From a checkpoint of a small transformer trained on Wikipedia: LayerNorm before each block.
Each number is 128 + 24 x the weight over its row's rms, rounded and kept within 0 to 255. Layers, rows and columns count from 0. The size above them is the row's rms in percent of the matrix's.

# layer 13 MLP down (transposed), 1536x384, rms 0.199, rows 1199-1234, columns 192-287
size [ 93  95 108  89  99  95  83 103 107 100  96  99  98 100  87  95  94  91 107 101 102 101  94 106 102 104  99  98 120  99 110 104 101 101 105  72]
[[ 66 114 185 116 127 120 136 151 169 140 111 133 124  97 183 137 162 142 120  83 101 143 128 130 180 113  87 160 110 119 125  77  99 109 157 158 135 129 117 129 156  92 107 135 125 173 101 124 126 136 115 111 174 102 127 134  94 129 142 128 125 154 110 107 113 137 147 104 144  80 113 115 120 137 163 118 118  94 152 168 141 110 116 144 113  91  89 133 147 135 126 118 127  93 154  58]
 [133 150 143 147 144 116 100  85 114 166 158 123 152  77  99 140 110 171 119 149 165 170 110 174 129 130 129 135 128 163  95 108 156  86 127 146 104 177 128 133 121 157  79 184 106 111 139  94 116 116 112 111 119  74 119  89  99  84  98 135 142  98 115 107 147 117 132  91 122  79  91 114 121  84 156  89 143 129 130 110 127 144 118 165 171 127 114 153 137 165 138 129 122 158 110 123]
 [128 165  83 120 129 147 117 173  93 162 117 137 143 111 134 120 149 142 133 112 169  91 138 122 130 148 134 123 138 100 141 141 140 107  87 107 160 147 128  91 145 135 116 128 148  91 126 142 186 161 132 114 187 158 134  67 112 138 166 144 119 115 123 129 139 137 112 161 105 131 113 145 182 139 110  98 146  82 102 107 156 129 107  97 103 119 132 120  95  78 171 113 162 127 111 139]
 [ 80 118  95  82 105 133 128 153 147 125 117 117 100 124 154 116  90 143 123 111 114 143 139 130 160 195 144 120 106  99 124 137 138 145 141 103 123 170 162 166  69 126  97 110 118 164 124 147 125 149 126 109 152 193 129 154  94  88 107 145 117 144 119 122  97 122 117  92 113 128  85 156 165 143 160 100 143 112 139 167 128 104 123 101  94 125 115 197  99 118 130 127 174 137 101 157]
 [132  95 106 140 148 105 123 118  90 148 120 146  91 108 133 134  79 173 162 139 137  99 128 118 119 112 125 135  80  91 108  61 154 116 114 133 126 139 136  89 130 136 142 171 137 127 112 105 154 143 118 156 104 116 101 129 126 133  98 124 107 106  86 104 115 121 114 127 162  99 135 124 166 102 117 117 107 112 118 134 121 159  76 111 152 154 128 125 152 111 184 106 134 103 133 188]
 [132 140  84 133 132 132 112 154 159 118 133 144 141 171 100 130 138 129 109 121 133  68 139 161 125  84 120 116 151 135 124 128 123 113 146 102 117 155 125  80 164 118  98 103 108 179  98 116 100 142 105 163 128 164 122 127 106 101 118 122  78 107 115 130 128 188 163 133  86 129  89 119 146 122 137 135 104 130 128 141 127 131 130 130 141 168 148  61 134 114 147 187 142  98  82 143]
 [ 78 168 103 139 111 104 110 170 135  76  70 115 154 146 127 173 137 156 139 114 131 126  86 139 141 145 101  87 132 148 109 114 147 110  87  96 135 128 137 209 121 163 202 156 145 188 126 135 157 141 146 165 121  99 130 149 101 127 129 116 128 115 137 124 125  55 143 135 146 135 127 157 145  84 165 140 112  99 121 101  97 136 122 147 124 141 136 138 105 160 122 128 122  97 165 134]
 [134 108 119 135 127  84 113 116 130 120 156 100  85 134 191 134  94 149 157 124 122  98 107 152 129 133 124 112 119 125  92  94  92 138  86 161  89  65 142 128 118 143 110 138  68 102  87 143 137 100 139 161 102 134 148 132 161 142 137 121  91 135 141 151 118  98  70 143 163 137 122 177 126 111 115 137 128 103  75 123 182 111 134  92 147 120  85 141 110 145 142 150 117  96 108 121]
 [134 124 144 169 143 136 122 132 120 111 149  93 117  95 147 142 164 103 121 122 145 116 130 141 151 112  90 100 135 111  96 143 126  93 121 140  80 141 132 154  99 129 132 170 135 122 102 130  97 168  93 113 102 132 115 129 109 132 141 136 111 130 137 125 141 169 125 120 125 157 139 114 180 139  96  98 112 129 152  87 119  93 106 147 140  71 116 154 145 122 106 170 150  76 104 101]
 [134 168 114 111 108 132 127 135 105 145 129 115 102 150  86 132 107 107  91 132 121  91 170 116 143  95 118 108 141 197 127 114 128 179 150 119 171 111 106 101 126 120 104  99 156 117 133 135  85 134 154 103  80 101 125 113 159 131 118 135 146 136  92 109  78  98 115  66 141 121 104  78 132 112 137 132  79 100 142 118 102 118 167 156 112 111 140 130  79 155 123 147  89 111 137 186]
 [147  82 121 125 125 122 145 106 156  76 118 136 115 129 113 137 109 164 142  82 102 109 103 111  88 141 123 138 140 159  93 155 107  78 134  92 110  97 134  90 115 104 204 116 107 127 103 155 125 120 101 107  56  96 128 162 155 137 125 130 130 109 106  98 132 113 108 122 159 141 127 107 120  86 133 142 101 112 195 126 155 150 115  84 146 130 117 115 121 115 125 163 129 127 117 122]
 [130 130  97 132 112 107 118 144 133 152 129  99 137 120 143 149 142 142  89 146 158 127 126  66 164 105 127 123  67 139 134 139  38 123  98 114 129 122 125 102 162 111 131 123 113 146 152 126 173 145 114 100 126 118 118 112 147 138 130 121 104 126 124 107 121 103 127  97 107 128 117 111 111 128 121 158 123 121 149 127 102 123 111 125 139 171 101 120  91 141  86  75 109 147 167 123]
 [103 116 116 111 106 164 111 126 117 132 106 163 117 112 145 124 135 108 101 111 100 140 122 111 122  93 145 101 129 141 159 101 119 103 126 151 134  83 146 126 157 137 117 125 148 130 100 153 175 143 149  52 151 105 127 133 131 111 160 134 137  74 163 102 153 126 116 148 129 150  96 125 122 148 137 133  63 169 106 152 145 130 117 127 154 128 154 156  97 121 134 111 158 142  72 109]
 [129 144 167 146 119  93 118 121 156 112 132 170  80 123  99 118 130  98 119 138 145  83  97 129 113 146 115 122 136 126  98 143 131 132  61 127 110 120 106 108 158 147 102 121 136 126  82 156  96 112 116 163  98 106 157  88 120 161 137 172 146  97 143 107 105 133  94 119  82 121 184  98 121  95 123 198 111 112  88 101 110 123  99 136 121  68 143 130 152 149 116 154 133 169 105 117]
 [141  90 159 124 168 116 141 109 172  43  91 114  93  95 144 147 136 164 126 108 121 167 123 104 152  82 125 114 135 144 135 143 125 137 129  73 121 123 159 105 121 137 160 109 121 127 168 107 162 129  61 126  78 131 136 142 144 150  88 121 102 148 151  98 114 112  78  80 122 158 141 137 109 145 109 135  94 173 123  92 191 151 101 120 120 137 146 135  88 110 114 142 133 154 156 146]
 [123 155 130 130 141 135 104 148 120 157 148 127 115 142 119 147 138 120 144 140 141 138 117 135 144 114 138 121  97  68 168 152 146  77 113 161 137 159 135  97  97  96 110 114 131 125 144 155 114 137 139 129 127 123 112 104 125  99 155 111 167 143 162 126  93 136 118 120 164 126  67 119 130 128 126 110 153 193  88 159  99 202 163 102 134 133 100 118 164 103 105 102 135 136 100 149]
 [119 110  97 120 148 138 161 126 109 119 165 145 128 124 129 166  87 137  92 103 160  99 132 156 116 120 104  92 141 139 137 130  61 160 129  96  99 165  84 128 128 101 122 147 110 127 147 120 105 100 139 144 123 109 117 115 141  63  91 107 129 164 108 140 117 171 141 127 106 125 147 182 132 117  90 128 151  69 128  83 126 121 114 110 153 119 132 100 134 130 152 122 124 140  87 114]
 [140 130  90 150  96 121  81 140 117  71 126 130 125 117  90 118 108  81 149 117 137 131 103 129 145 108  86  89 152 105 119 134 129  86 124  93 104 125 151 147  81 160  83 154  88 109 105 117  75 156 112 147 112 134  96 101 162 116  58 107 141 140 139 110 119 117 145 123 153 149 114  94 141 116 120 158 124 110 118  69 116 114  51 106 143 132 120 142 151 124 111 159 118 144 127 125]
 [145  89  74 129 134 109 179  82  75 137  77 117 128 121 165 148 128 145 135 128 103 114 135 102 136 119 119 154 155 139 106 165 105 182 105 122 167 118 131 112 143 136 139 110  90 169  89 122 115 103 127 147 144 115 129 114 129 116 169 103 178  89 144 135 158 125 135 128 144 136 104 141 153 124 143 134 100 115 109 144  91 118 105 100 126 165 144 133 101 137 108 150 164 121 118 114]
 [128  98 132 136 133 133 131 116  99 137 143 137 126 135 168 140 120 136  99 123 117 124 155 130 150 126 117 162 101  91 163 112 101 149  52 116 124 138  86  37  94 117 148 159 106 145 120 132 161 114 172 161 112 185 104  90 132 157 107 123 109  89 114  92 111 118 171 181 164  95 135 142 123 151 120 143 121 103 131 121 153 186 137 102 119 160 125 126 138 137 154 175 105 152 128 112]
 [131 115 123 107 110 170  98 112 112  85 161 113 132 107 150 145 135 113 176 147 128  85 135  91 109 103 145 120 121 119 127 149 160 136 129  97 156 168 155 100 108  98 150 148  82 151 140 168 144 146 119  87 114 114 126 120 123 127 106 145  85 138 135 120 129 124  92 133 128 120 157 122  82 162 161  93 179 161 127 128 132 117 135 114 129 100 154  95 175 143  91 160 163  91 129 132]
 [132 138 164  95 134 124 135  97 142 108 143 144  74 129 121 133 144 147 129 126 135 148 111 150 188  90 135 122 120 122 109 100 121  91  97 103 181 137 164  85 133 139 176 138 117 162 165 102 133 112 132 104 127 104 133 166 146 153 113  80  92 126 145 129 161 157 130 100 126 114 152 155 112 103 121 115 122 122 105 132 182 114 133 144 107 112 148 116 135 127 132 129 127 135  75 111]
 [127 130 128 126 135 165 130 119 106  92 100 153 140 109 133  75 128 140 129 143 148 164 148 103 111 121  83 150 141 100 162  66 105 152 151 137 139 110 144 100 137 123 121  89 109 170  86  76 131  99 123 122 127 150 156 123 133 116 119 149 140 119 112 150 129 103 128 113 173 122  87 121 125 146 133 191  80  61 117 126 108 153 145 135 162 115 105  58 147 121 132 110  95 110  89 107]
 [180 123 130 120 139 147 103 162 119 145 158 118 123 161 135 130 127  77 150 161  96 142 116 131  81 147 124 132 119 126  89 120 111 114 116 152 149 109 113 127 159 154 141 113  93 139 108 110 105 105 114 138 107  65 125 107 102 128  67 127 156 146 124 131  97 147 128 142 146 170  85 129  88 123  52 138 157 148 105  97 133  88 110 101 108 154 172 123 138 142 137 152 105 147 111 158]
 [107 161 137 161 146 136  96 115 108 129 153  94  99 158 178 143 116  80  77 104 128 132 127 141 110 157 116 134 102 122  79  91 107 129 145 135 136 138 147 151 125  97 120 109 133 120 176 100 127 116 109 113 149 124 134 141  93 109 151 171 137 139 130 126 131 106 119 127 108  93 123 105 129 114 122 119  69 119 175  99  98  78  95 142  99  92 122 134  94  74 180 130 130 150 126 146]
 [138  90 113 187 130 113 148  81 151 102 142  96 128 136  58 116 133 136  96 126 153 151  98 124 108  96 101 116 127 131 117 145 136 114 140 102 174 154 110  57 138  98 136 100 105 157 151 102 125 124 133  96 127  89 191 136 117 121 109 103 131 148 120 150 105 143  76 159 147 102 163 162 102 164 130 137 123 122 120 123 137  94 141 108 125 149 159  85 141 132 113 130 147  93 171 166]
 [124 155 148 159 127 144 108 131 131 165 129 111 123 131 139 110 104 144 129 133 121 113 144  90 101 149 175 154 143 145  84  95 126 122  93  86 143 141 175 139 113 172 132 140 129 169 107 147 138 115 132  84 138 144 167 132 126  80  93  93 178 147 103 139 134  88 147 118 129 154 169 148 152 144 180 146 120 139 129 169 129 115 145 134 157  74  77 102 106  70 140 111 132 136 133 115]
 [103 108 137 144 102 178 127 108 119  92 111 134 104 141 165 139 152 152  99 152  88 138 151 122 132 139 142  73 129 117 116 168 139  99 108 120 128 163 148 177 119 152  99 130 138 120 123 122 180 141 107 116 143 133 148 153 157 151 120  96 105 117 136 146 107 143 119 166 142 116  97  99 103 132 158 104 102 110 159 135 164 131 165  78 136 164 120 104 141 135 124 130 124 100 116 141]
 [122 132 190 120 110 117 137 169 117 152 137  95 148 128 104 139 146 146 109 132 125 132 116 176 154 132 116 107  77 101 137 164 114 170 136 144 103 136 131 105 142 105 129 145 135 126 173 132 131 173 105 150 135 152 116 148 156 177 122 148 103 138 117 155 159 136 164 146 134 152 144 156 144 114 131 111 155 120 164 150 100 130 125 130 124  93 101  71 109  97 137 165 122 123 152  93]
 [120  99 171 131  96 150 105 134 152 126 107 111 114 157 123  96 113 119 167 149 133 109 145 136 146 105 144 120 162 180 120 165 119 175 125 162 105 136  81 135  97 113 145 139 124 129 178 125 160  78 103 106 108 111 119 139 144 159 106 131  97  88 172 100 144 129 181 147 151  62  79  94  80 149 109 146 126 114 142 121 137 153 136 120 142 121 107 120 136 128 127 125 107 128 149 102]
 [ 77 174  75 176 111 146 128 124 136 117 139 141 141 129  87  67 119 113 127 142 117 102  94 118 136 139 142 125 119 115 169 146 138 127 121 129 171 138 160 143 126 146 197  96 103 122 118 153 150 101 104 118 139 136 116 113 128 149 104  98 144 100 179  86 149 115 123 131 145 137 132 111  81  99 176 158 110 131 133 128 139  87 128 106 104 150 180 134 140 176 147 108  95 152 119 126]
 [135 119 113 118 110 117 138 123 108 141 136 171 104 138 131  63 161 134 148  88 110 108 102 124 213 121  97  96 144 125  91  92 115 143  78 128 139 121 121  96 154 104 110 162  94 136 116  99 115  72 137  99 122 107 109 103 127 116  95 105 114 151 134 101 142 132 118 164 134  90 103 159 116 121 114 106 133 138 106 129 162 109 134 143 136 129 129 155 108 147 159 116 160 118 114 141]
 [125 122 128 127 139 131  99 123 125 105 100 152 118 116 132 106 131 102  93 105 157 148 147 137 150 132 119 169 117 115 132 131 141 111 145 128  76 148 118 134 103 125 138 131  99  85 155 135 125  87 134 103  77 164 136 133 122  85  71 136 189 134 192 117 117  80 158 170 122  91 124 129  91 124  92 111  97  67 178 132 106 122 112 145 136 150 107  93 112 107 138 139  68 144 127 105]
 [171 132 131  99 152 146 124 160  97 150 152  93 160  97  87 111  91 107  78 120 134 102  88 138 134  84 128 149 114 163 117 115 148 108 114 125 109 127 140 172 174 101 155  94 133 123 111 137 164  96 145 105 147  90  99 112 116 129 163 125 130  92 122 121 108 125  79  92 114 160 155 135 108 119 125 148 147 135 145 127 161 101 119 115 106 129 125 155 138 118 121 100 107 122 149 150]
 [ 75 135 120  78 130 130 133 141 143 104 139  89 110 141 132 136 155 111 115 158 125 145 120 111 102 162 121 164 113 143 102  99 106 136  98 192 110 131 118 112 104 151 161 103 124 111  97 166  92 111  80 113 161 129 126 143 161 113 105 152 159 139 105 146  87  84 103 141 136 125 132 119  94 160 132 121 153 106 153  85 137 104  79 130 129 104 120 148 121 137 132 104 122 130 105  91]
 [158 134 127 123 133 100 121 146 177  92  98 139 137 124 105 160 121 134 150  86 154 116 140  98  95  47 111 116 114 108 132 158 109 143  97 142 125 179 109 179 117 142 105 145  95  87 151  96 125 149 132 104 115 118  98 102 108 130 140 129 106 152 119  84 146 120 102 151 120 134 112 148 138 160 143 135  92  94 119 112 121 176 101 114 131 126 171 181 114 139 138 127 136  91 106 141]]
# layer 13 MLP up, 1536x384, rms 0.166, rows 1200-1235, columns 192-287
size [ 89  92 102 104 101  79 100 110 101  97  90  94  96  76  99  89  84 102 102  91  99  99 100 102 103 101 102 114  97 109  91 101 100  96  88  98]
[[154 117 114 117 103 119 104 136 143 113 113 143 123 136  85 125 163 162 135  98 127  97 154 134 156 143 144 128 135 141 112 126 101 148 152 147 119 107 110 122 177 148  92 118 126 146 126 147 135 118 147 153 110  84 139 135 134 106 130 140 117 145 125 151  95 135 133 139 182 181 149 130  88 169 135 110 125 120 127 134 104 142 141 154 120 159 127 141 124 108 127 133 125 118 153 125]
 [ 73 142 117 135 134 174 100 126  91 112 151 168 127 107  85 152 152 131 100 112 135 139 165 117 144 133 131 128 130 136 127  98 133 103 174 115 124 116 137 163  95 133 139 132 181 112 136 128 110 110 118 126 129 123 122  85 127 153 136 166 161 119 145 139 107 113 112  94 124 147 135 118 156  75 157 113 115 122  99 123  99  90 117 132 148 155 107 120 112 103 134 122  95 151 166 131]
 [118 113 173 151 135 138 109 144 154 102 153 146 135 157 126 133 145 121 149 135 146 145  86 145  99 104 139 119 138 112 160 123  87 102 115 142  89 135  95 167 121 104 102  89 119 120 175  93 113 150 109 154  87 116 135 150 155 155 103 128 156 158 163 143 159 185 146 125 118 126 143  99 115 119 133 132 105  90 139 124  64 150 153 106 116 141 132 132 152 126 192 145  92 120 124 161]
 [115 110 160 109 153 126  95  97 121 124 130 125 177 155 118 122  94 138 140  93 133  77 133 175 128  96 143 157 101 141 127 109 134 133 128 118 147 175  97 168 142 119 135 113 109 134 119 114 112 129 130 161 127 121 129 134 173 145  74 121 101 115  78 125  86 158 119  99  96 145 110 124 114 120 150 127 117 141 120 122 155  90  97 132 104 148  98 104 156  98 109  67 107 139 148 119]
 [112 108 126 110 110 134  77 153 101  82 127 109 143 160  71 151 128 167 147 125 170 177 127 125 115 164  98 153 134 148 165  97 137 121 105  99 121 148 146  96 139 119 146 112 134 142 108 137 167 150  96 114 159 140 106 114 175 125 111 136 156 106 144 147 102 149 137  92 138  88 151 135 104 126 127 121 128 153 143 147  95 164 110 138 113 132 113 130 137  93 130 159  62 143 103 131]
 [112  72 119 159 177 122 145 136  91 103 133 122 161 119 123 116 109  87 131 145 111 152 157 123 131 136 140 146 100 108 109 165 154 136 116 116  97 131  95 135 152 120 114 132 136 139 205 136 121  98 155 108 155 119 137 124  79 136 133 139 116 134 168 155 135 158 102  88 109 127  94 135 112 189 111 134  91 141 124 143 142 168 160 146 158 158 159  90 146 110 104 135 147 154 149 155]
 [153 122 132 141 134 166 138  93 119 130 133 110 149 142  97 150 120 147 121 136 116 155 124 121 128 131 137 131 121 162 133 124 136 117 155 163  99 141 139 162 153 138 131 186 145 136 129 132 116 136 123 124 111 158  83 108 117 129 131 151 148 112 121 120 143 111 130 147 146 153 153 119 117 110 106 134  73 114 131 124 108 101  69 102 156 122  77 123 121 112 100 125  97 140  96 136]
 [ 85 146 170  96 147 136 138 138 127 104 118 203 121 101 154 126 160 112 102 111 167 168  74 108 145 169  55 116 129 136 118 158  73 131 119 119  80 183  94 157 140 121 113 119 136 151 106 119 133 133 150 136 157 158  87 147 137 151 115 177  96 129 160 169 120 138 138 108 133 118 120 127  97 155  69 117 158 108 120 120 127 104  90 131 110 104 152 147 139 168 143 132 121 128 107 119]
 [106 136 145 102 147  79 114  92 109 100 155 119  96 138 142 135  78 121 102 120 160  91 128 140 127 139 133 104 156 125 149 126 134 194 113 104 119 105 107 173 158 149 143 127 110 138 135 112 117  99 131 137 132 128 110  96 119 183 118 145  65 140 159 155 130 142 118 137 145 145 174 130 126  79 114 144 118 124 145 122 101  84 149 119 126 147 114 146 128 103 123 102 120 122 114 100]
 [149 104  94 109 133 106 154 140 143  66 111 146 107 124 109 133  97 123 106 101 129 145 147 159 139 141 134 140  82 111 150  76 134 124 113 122  89 131 119 122 161 156 146 115 106 101  98 139 140 158  97 187 111 132 106 137 123 110 148 151 119 132 107 132 135 122 163 129 100 142 123 121  96 121  91 107 122 135 166 121 150 111  98 132 148 137  85 137 138 126 126  91 172 108 152 124]
 [ 83 102 129 123 155 118 158 158 101 109 124 140 159 110 102 140 122 142 118 109 137 103 150 111 152 139 132 119 144 118 151 108 128 130 142 131 139 155 118 149 156 127 100 145 105 143 177  75  93 152  95 122 100 125 103 114 149 106 103 126 154 132 138 122 137 180 119 136 164  96 138  52 122 163 123 112 104 139  85 165 134 123 147 130 110 201 149 115 110 150 102 124  69 105 149 129]
 [139 115 148 143 139 182 134 135 142 145 133 107 103 130 157 185 158 142 104  96 141 114 144  92 196  99  96  77 149 110 119 136 143 125 120  82 126 130 128 153 126 124 139  62  90 111 157 140 104 131 110 162 154 152 119  96 126 111 113 128 126 131 119 115  85 115 125 137 110 170  67 176 117 129 110 116 146 140  94 162 116  81 115 163 146 131 114 106 152 118 140  86 164 145 135  90]
 [132 133  85  72 103 156 152 137 151  94 155  97 101  90 175 121  46  95 134 113 116 153 141 115  82 140 148 120  95 149 130 129 117 121 137 119 124 118  98 150 119 152 149  76 119 152 154 134 126 124 173 151 148 156 159  99 100 139 112 120 158 166 133  97 140 139  99 100 163 129 115  86 101 149 130 102 132 146 104 106 132 128 143 143 118 130 119 133 154 127 158 150 155 175 138 169]
 [139 127 137  99 127 125 145 142  89 127 165  64 127 122 110 117 156 145 152 122 156 159 163 101 120 117 144 117 157 133 114 136  89 182 112 127 105 118  82 130 100 111 105  90 157 124 151 100 112 121 158  94 101  90 107  86 153 152 125  80 134 120 101 144 131 134 168 166 122 130 122 136  93 133  98  67  72  95 145 126 136 128 162 109 145 128 160 144 138 209 150 108 126 112 114 182]
 [134 140 132  81 125 114 129 148 127 127 143  98 176 123 131  56 176 132 109 124 139 129 135 183 137 111 117 134 129 134 137 137 136 120  99 131 146 130 108 172 136 106 148 142 153 152 162  99 127 114 106 139 147 145 117 134 113 133 101 107 119 125 145  85 137  96 121 147 116 135 100 160 125 141 163 108 133  64 122 128 117 132 123 119 110 105 146 160 153 155 111 120 139  95 145 123]
 [129 133 173 102 167  99  93 113 152 100 154 123 122 135  83 100 168 110 102 171 151 158 151 141 158  80 139 106 153  92 121 115 112 146 117 140 137 141 116  86 115 136  96 113 139  90 143  84 131 140 131 173 139 106 133  87 136 131 122 126 136 182 124 128 125 119 115 165 126 159  93 138 118 132 123 102 127 111 161 102 119 148 163 164 118  95 128 121 113 100 143 135 118 116  91 100]
 [144 129 110 148 143 115 175 137 164 118 170 136 143 123 136 132 158 152  94 167 144 128 138  80  93 141 150 157 101  84 152 147 133  92 117 142 141 112 113 121 122 117 112 129 199 100 141 170 163  94 147 122 149 100 151 172 137 123 132 128 141 137 147 161 141 119  70 134  82 102 120 149 121 125  86 129 114  92 136 137  89  85 119 159  76 157 110 162 124 112 165 147  86 146 130  94]
 [154 123 100 147 163 113 155 146 156 126 119 128  98 134 133 148 141 154 149 156  95  88 161  74 165 112 117 101 139 127 117 125 118 159 100 104 112  96 143 127  98 156 111 141 139 132 125 118 105 119 166 101 137 155 112 129 139 132  92 105 110 139 132 134 142 110 166 154 108 169  80 168 103 165 126 120 102 109 142 158 105 128 140  91 109 166 113 109 115  96 108 174 119 169 130 104]
 [180 136 133 116 145 140 131 140 122 160 114 126 103 105 139 145 124 125 108 120 166 104 132 146 125 187 163 128 112 155 135 105 131 152 103 144 114 128 132 137 156 101 127 123 116 157 134 157 137  88 111 131 149 140 119 112 138 117 120 138 125  99  96 110 121 138 190 120  90 156  70 148 157 127 202 108 127 117  99 108 130 159 132  98 130 133 155 151 122 106 151 116 171 144 129 139]
 [ 72 142 126 108  96 173 140 148 120 164 134 124 172 111 157 132 119 121 117 155 145 144 136 142 140 119  95 120 128 145 126 122 149 146  95  84 139 132 172 166 153 119 105 110 172 162 125 132 138 112 110 137 116 173 162 129 146 118 116  91 134 170 130 127 124 134 126  76 147 105 135 129 115  98 127 158 134 115  86 149  95 114 106 134 158 127 112 123 106 129 142 147 123 122 132 129]
 [159 119 143 144 152 117 140 148 107 143 137 135 102 134 100 128 108 132 170 132 109 109 156 164  93 142 104 152 126 131 180 124 122 149 158  84 119 166 124 130 141 135 133 131 158 145 100 132 127 163 100 115 117 194 118 141 130 156 117 150 108 125 145 143  91 144  72 144 144 124 102 150 182 114 111  83  86 164  93 134 153 161 106 102 132 134 126 159 119  84 132 120 114 105 139 139]
 [104 141 134 136 115  91 136 121 147  50 173  88 166  83 132 102 124 154 110 115  78 110  97 160 112 120 158 123 121 178  90 107 111 152 132 134 164 139 103 138 116  89 148 113 161  85 119 139 121 124 140 122 110 115  89 128 131  94 148 175 129 118 143 150 151 121 138 130 122 128 174 138 146 102 152 138 137 123 124  91 109  87 115 137 119 114 110 122 126 108 154  91 107 154 176 171]
 [ 95 123 128 148 120 139 197  90 115 116 170 108 139  83 116 151 136 148 133 117 134 120 148 152 104 110  97 134 100 147  77 125 159 130  69 125  99  81 154 124 173 134 116 101  82 109 168 131 152 120 100 123 132 126 107 115 167  99 124 157  98 117 103  72 117 130 121 122 107 172 120 149  82 109  91 136 130 144 129 116 185 119 139 114 144 142 130 114 151 153 128 129 128 134 145  69]
 [140 113 107 133 137 120 129 137 135  84 143 190  92 182 125  99 104 124 141 148 119 146 130 116 190 120 121  91 128 162 126 137 126  72 117 138 110 122 131 150 127  85 126 134 170 148  97 144 151  97 124 132 127 120 131  93 104  90 131  98 144 138 163 122 101 119 131 124 180  99  90 147 169 160 104 130 121 163 179 136 143 102 162 145 151 136  66 142 171  87 142 164 127  99 146 152]
 [145 131 161  67 118 109 149 105 140 122 142 147 123 122 107 112 140 135 122 189 104 132 152 103 101 165 168 147 102 107  98 169 122 141 115  86  96 127 131 116 165  98 116  89 131 140 148 127 116 114  99 122 178 179 121  86 117  92 166 131 136  99 152 191 158 125 148 141 131 136 120 136 162 156 157 108 123 132  98 106 125 127 150 112 143 144 137 130 111 131 125 125 126  95 138 143]
 [119 101 120 165 104 122 101 100 161 158 152  99 135 154 113 125 148 109 131 127 152 112 111 117 129 143 141 118 118 113 116 146 155 139 118 117 131  97 126 164 170 148 122 137 113 128 152 126 112 123 101 155 108 114 164 123 126 111 117 136 140 106 144 120  73  90 126 131 135 128 153 144 126 187 172 105 130 112 161 127  95 150  74 161 113 151  71  84 154 132 174 178 143 110 156 139]
 [136 111 127 148 137 147 119 148 156  59 123 173  85 152 116 126 105 137 127 118  85 120 107 169 149  82 119  89  68 111 157 161 130 137 122 147 111 120  93 134 124 123 161  81 143 118 123 136 127 111 121 104 153 148 119 101 129 147 151 115 115  90 102 142 102 146 115 144 149 147 145 126 120 102 162 141 156 129 149 129  91 123 148 113 136 125 116 104 144 147 125 135 166 113 146 114]
 [139 110 112 103  84 117 105 111 139 166 107 124 125 129 134 161 125 143 135 166 154 103 149 180 162 102 113 140 105 117 181 129  85 160 115 135 123 113 101 162 130 126  83 154  86 129 123 138 115 150 101 142 109 125 126 151  73  99 145 139 124 134  92 135 134 117 105 181 115 129 107 134 127 114 134 110 129 124 131 162 129 136 140 152 116 118 146 119 149 131 168 172 121 101  92 106]
 [128 143 138 147 125 114 125 143 145 140 131 138 133 154  99 164 120 116 155 166  99 104 192  88 150 149  94 153 120 124 144 157 146 158 187 125 127 137 105 132 122 112 126 138 164 113 105  87 103 139 192 141 141 125 139 100 146 152 130 131 124 123 133  96 105 149 224  96  95 119 137 129  95 102  98  90  98 133 152 136 142 148 118 117 124 177 101 163 130 127 129 113 135 144 132 138]
 [ 94 146 114 107 111 132 109 141 107 137 136 168 169 109 187 103 139 118 146 127 128 132  80 124 100 100 122 121 121 130 138 163 136 111 121 131 108  97 116 137 126 110 146 109  81 125 121 103  80 159  68 180 101 147 131 134 138 137 148 177 134 118 154 101 123 101 160 118 146 171 133 155 140 152 147 101 146 161 136 118 152 107 166 129 134 117 138 158 118 167 118 144 120 142  95 134]
 [133 114 152 161 131 116 153 158 130 100 164 131 147 122 159 101 102 152 164 146 120 133 138 135 147 101 130 107 104 146 117 144 129  91 117 150 157 121 108 132 132 151 181 128 119 137 157 142 137 163 120 134 141 134 139 170 124 164 125 137 174  83 133 125 130 146 155 123 108 123 109 181 159 133  95 143 107  96 119 126 134 167  98 152 130 115 134 142 140 130 148 137 115 114 129 171]
 [171 135 139 107 138 111 120 150  93 151 149 109 155 157  83  77 156 109 122  68 115 119 141 136 130 140 133 143 106 105 125 107 139 145  77 149 109 118 129 184 126 131 144 128 125  91 114  94 157  84 138 109 144 149 146 132 110 142 103 129 106 158 126 159 102 144 124 170 134 140 138 138 122 141 135 118  89 144 139 157 113  98 117 122 146 134 144 133 151 136 162  86 106  92 136 122]
 [156 134 158 139 162 142 148  95  86 130 126 153  78 110 156 134  88 144 144 143 135 135 157 115 136 124 107 138  56 146 107 131 158 109 106 132 135 131 135 141 162 138 158 122 121 137 119  93 167 129 181 107 113 103 125 140 126 104 132 123 106 130 143 177 110 136 116 111 116 143 152 134 129 123 131 114 106 103 127 145 122 147 104 152  77  85 136 139 122 118 116 115 156 150  93 143]
 [ 96 156  97 117 128 117 117 126 138 133 145 108  70 139 115 117 158 163 114 135 105  91 132  81 145 137  94 107 127 134 175 142 146 130 157  98 130 140 141 109  95 158 134 102 158 167 160 119 142 130 127  81 118 185 120  96 169 152  90 136 123  98 103  69 134 122 116 122 114 115 139 162 143 132 142 140 129 123 112 122 165 135 114 135 116 117 129 163 104  83 170 146 103 122  87 140]
 [113 189 152 104  98 110 146  82 113 138  97 121 129 113 147  95  98 142 146 132  99 124 131 159 146 133 128  92 109 168 142 132  67 163  88 113 120  91  98 131 104 166 156 118 125 168 110 115 152 142 123 119  98 155 107 121 136 118 137 115 141 143  99 110  87 191 134 163 117 135 128 126  91 148 115 157 158 128 145 128 123 101 148 135 107 163 184 139 109 116 116 114 181  98 134 121]
 [121 139 117 103 119 124 140 133 117  88 111 124 123 213  94 136  67 147  92 120  99  95  82 130 147 138 149 133 134 171 126 121 165 137 139 122 159  69 154 136 109 158 111 173 155 141 163 159 103 151 112 105 108 174 131  97 136 105 134 131 125 159  89 122 144 148 149  79 114  97 109 131 126 121 111 124 167 124 120 174 124  80 112  98 138 128  98 108 178 125 148 127 141 129 143 117]]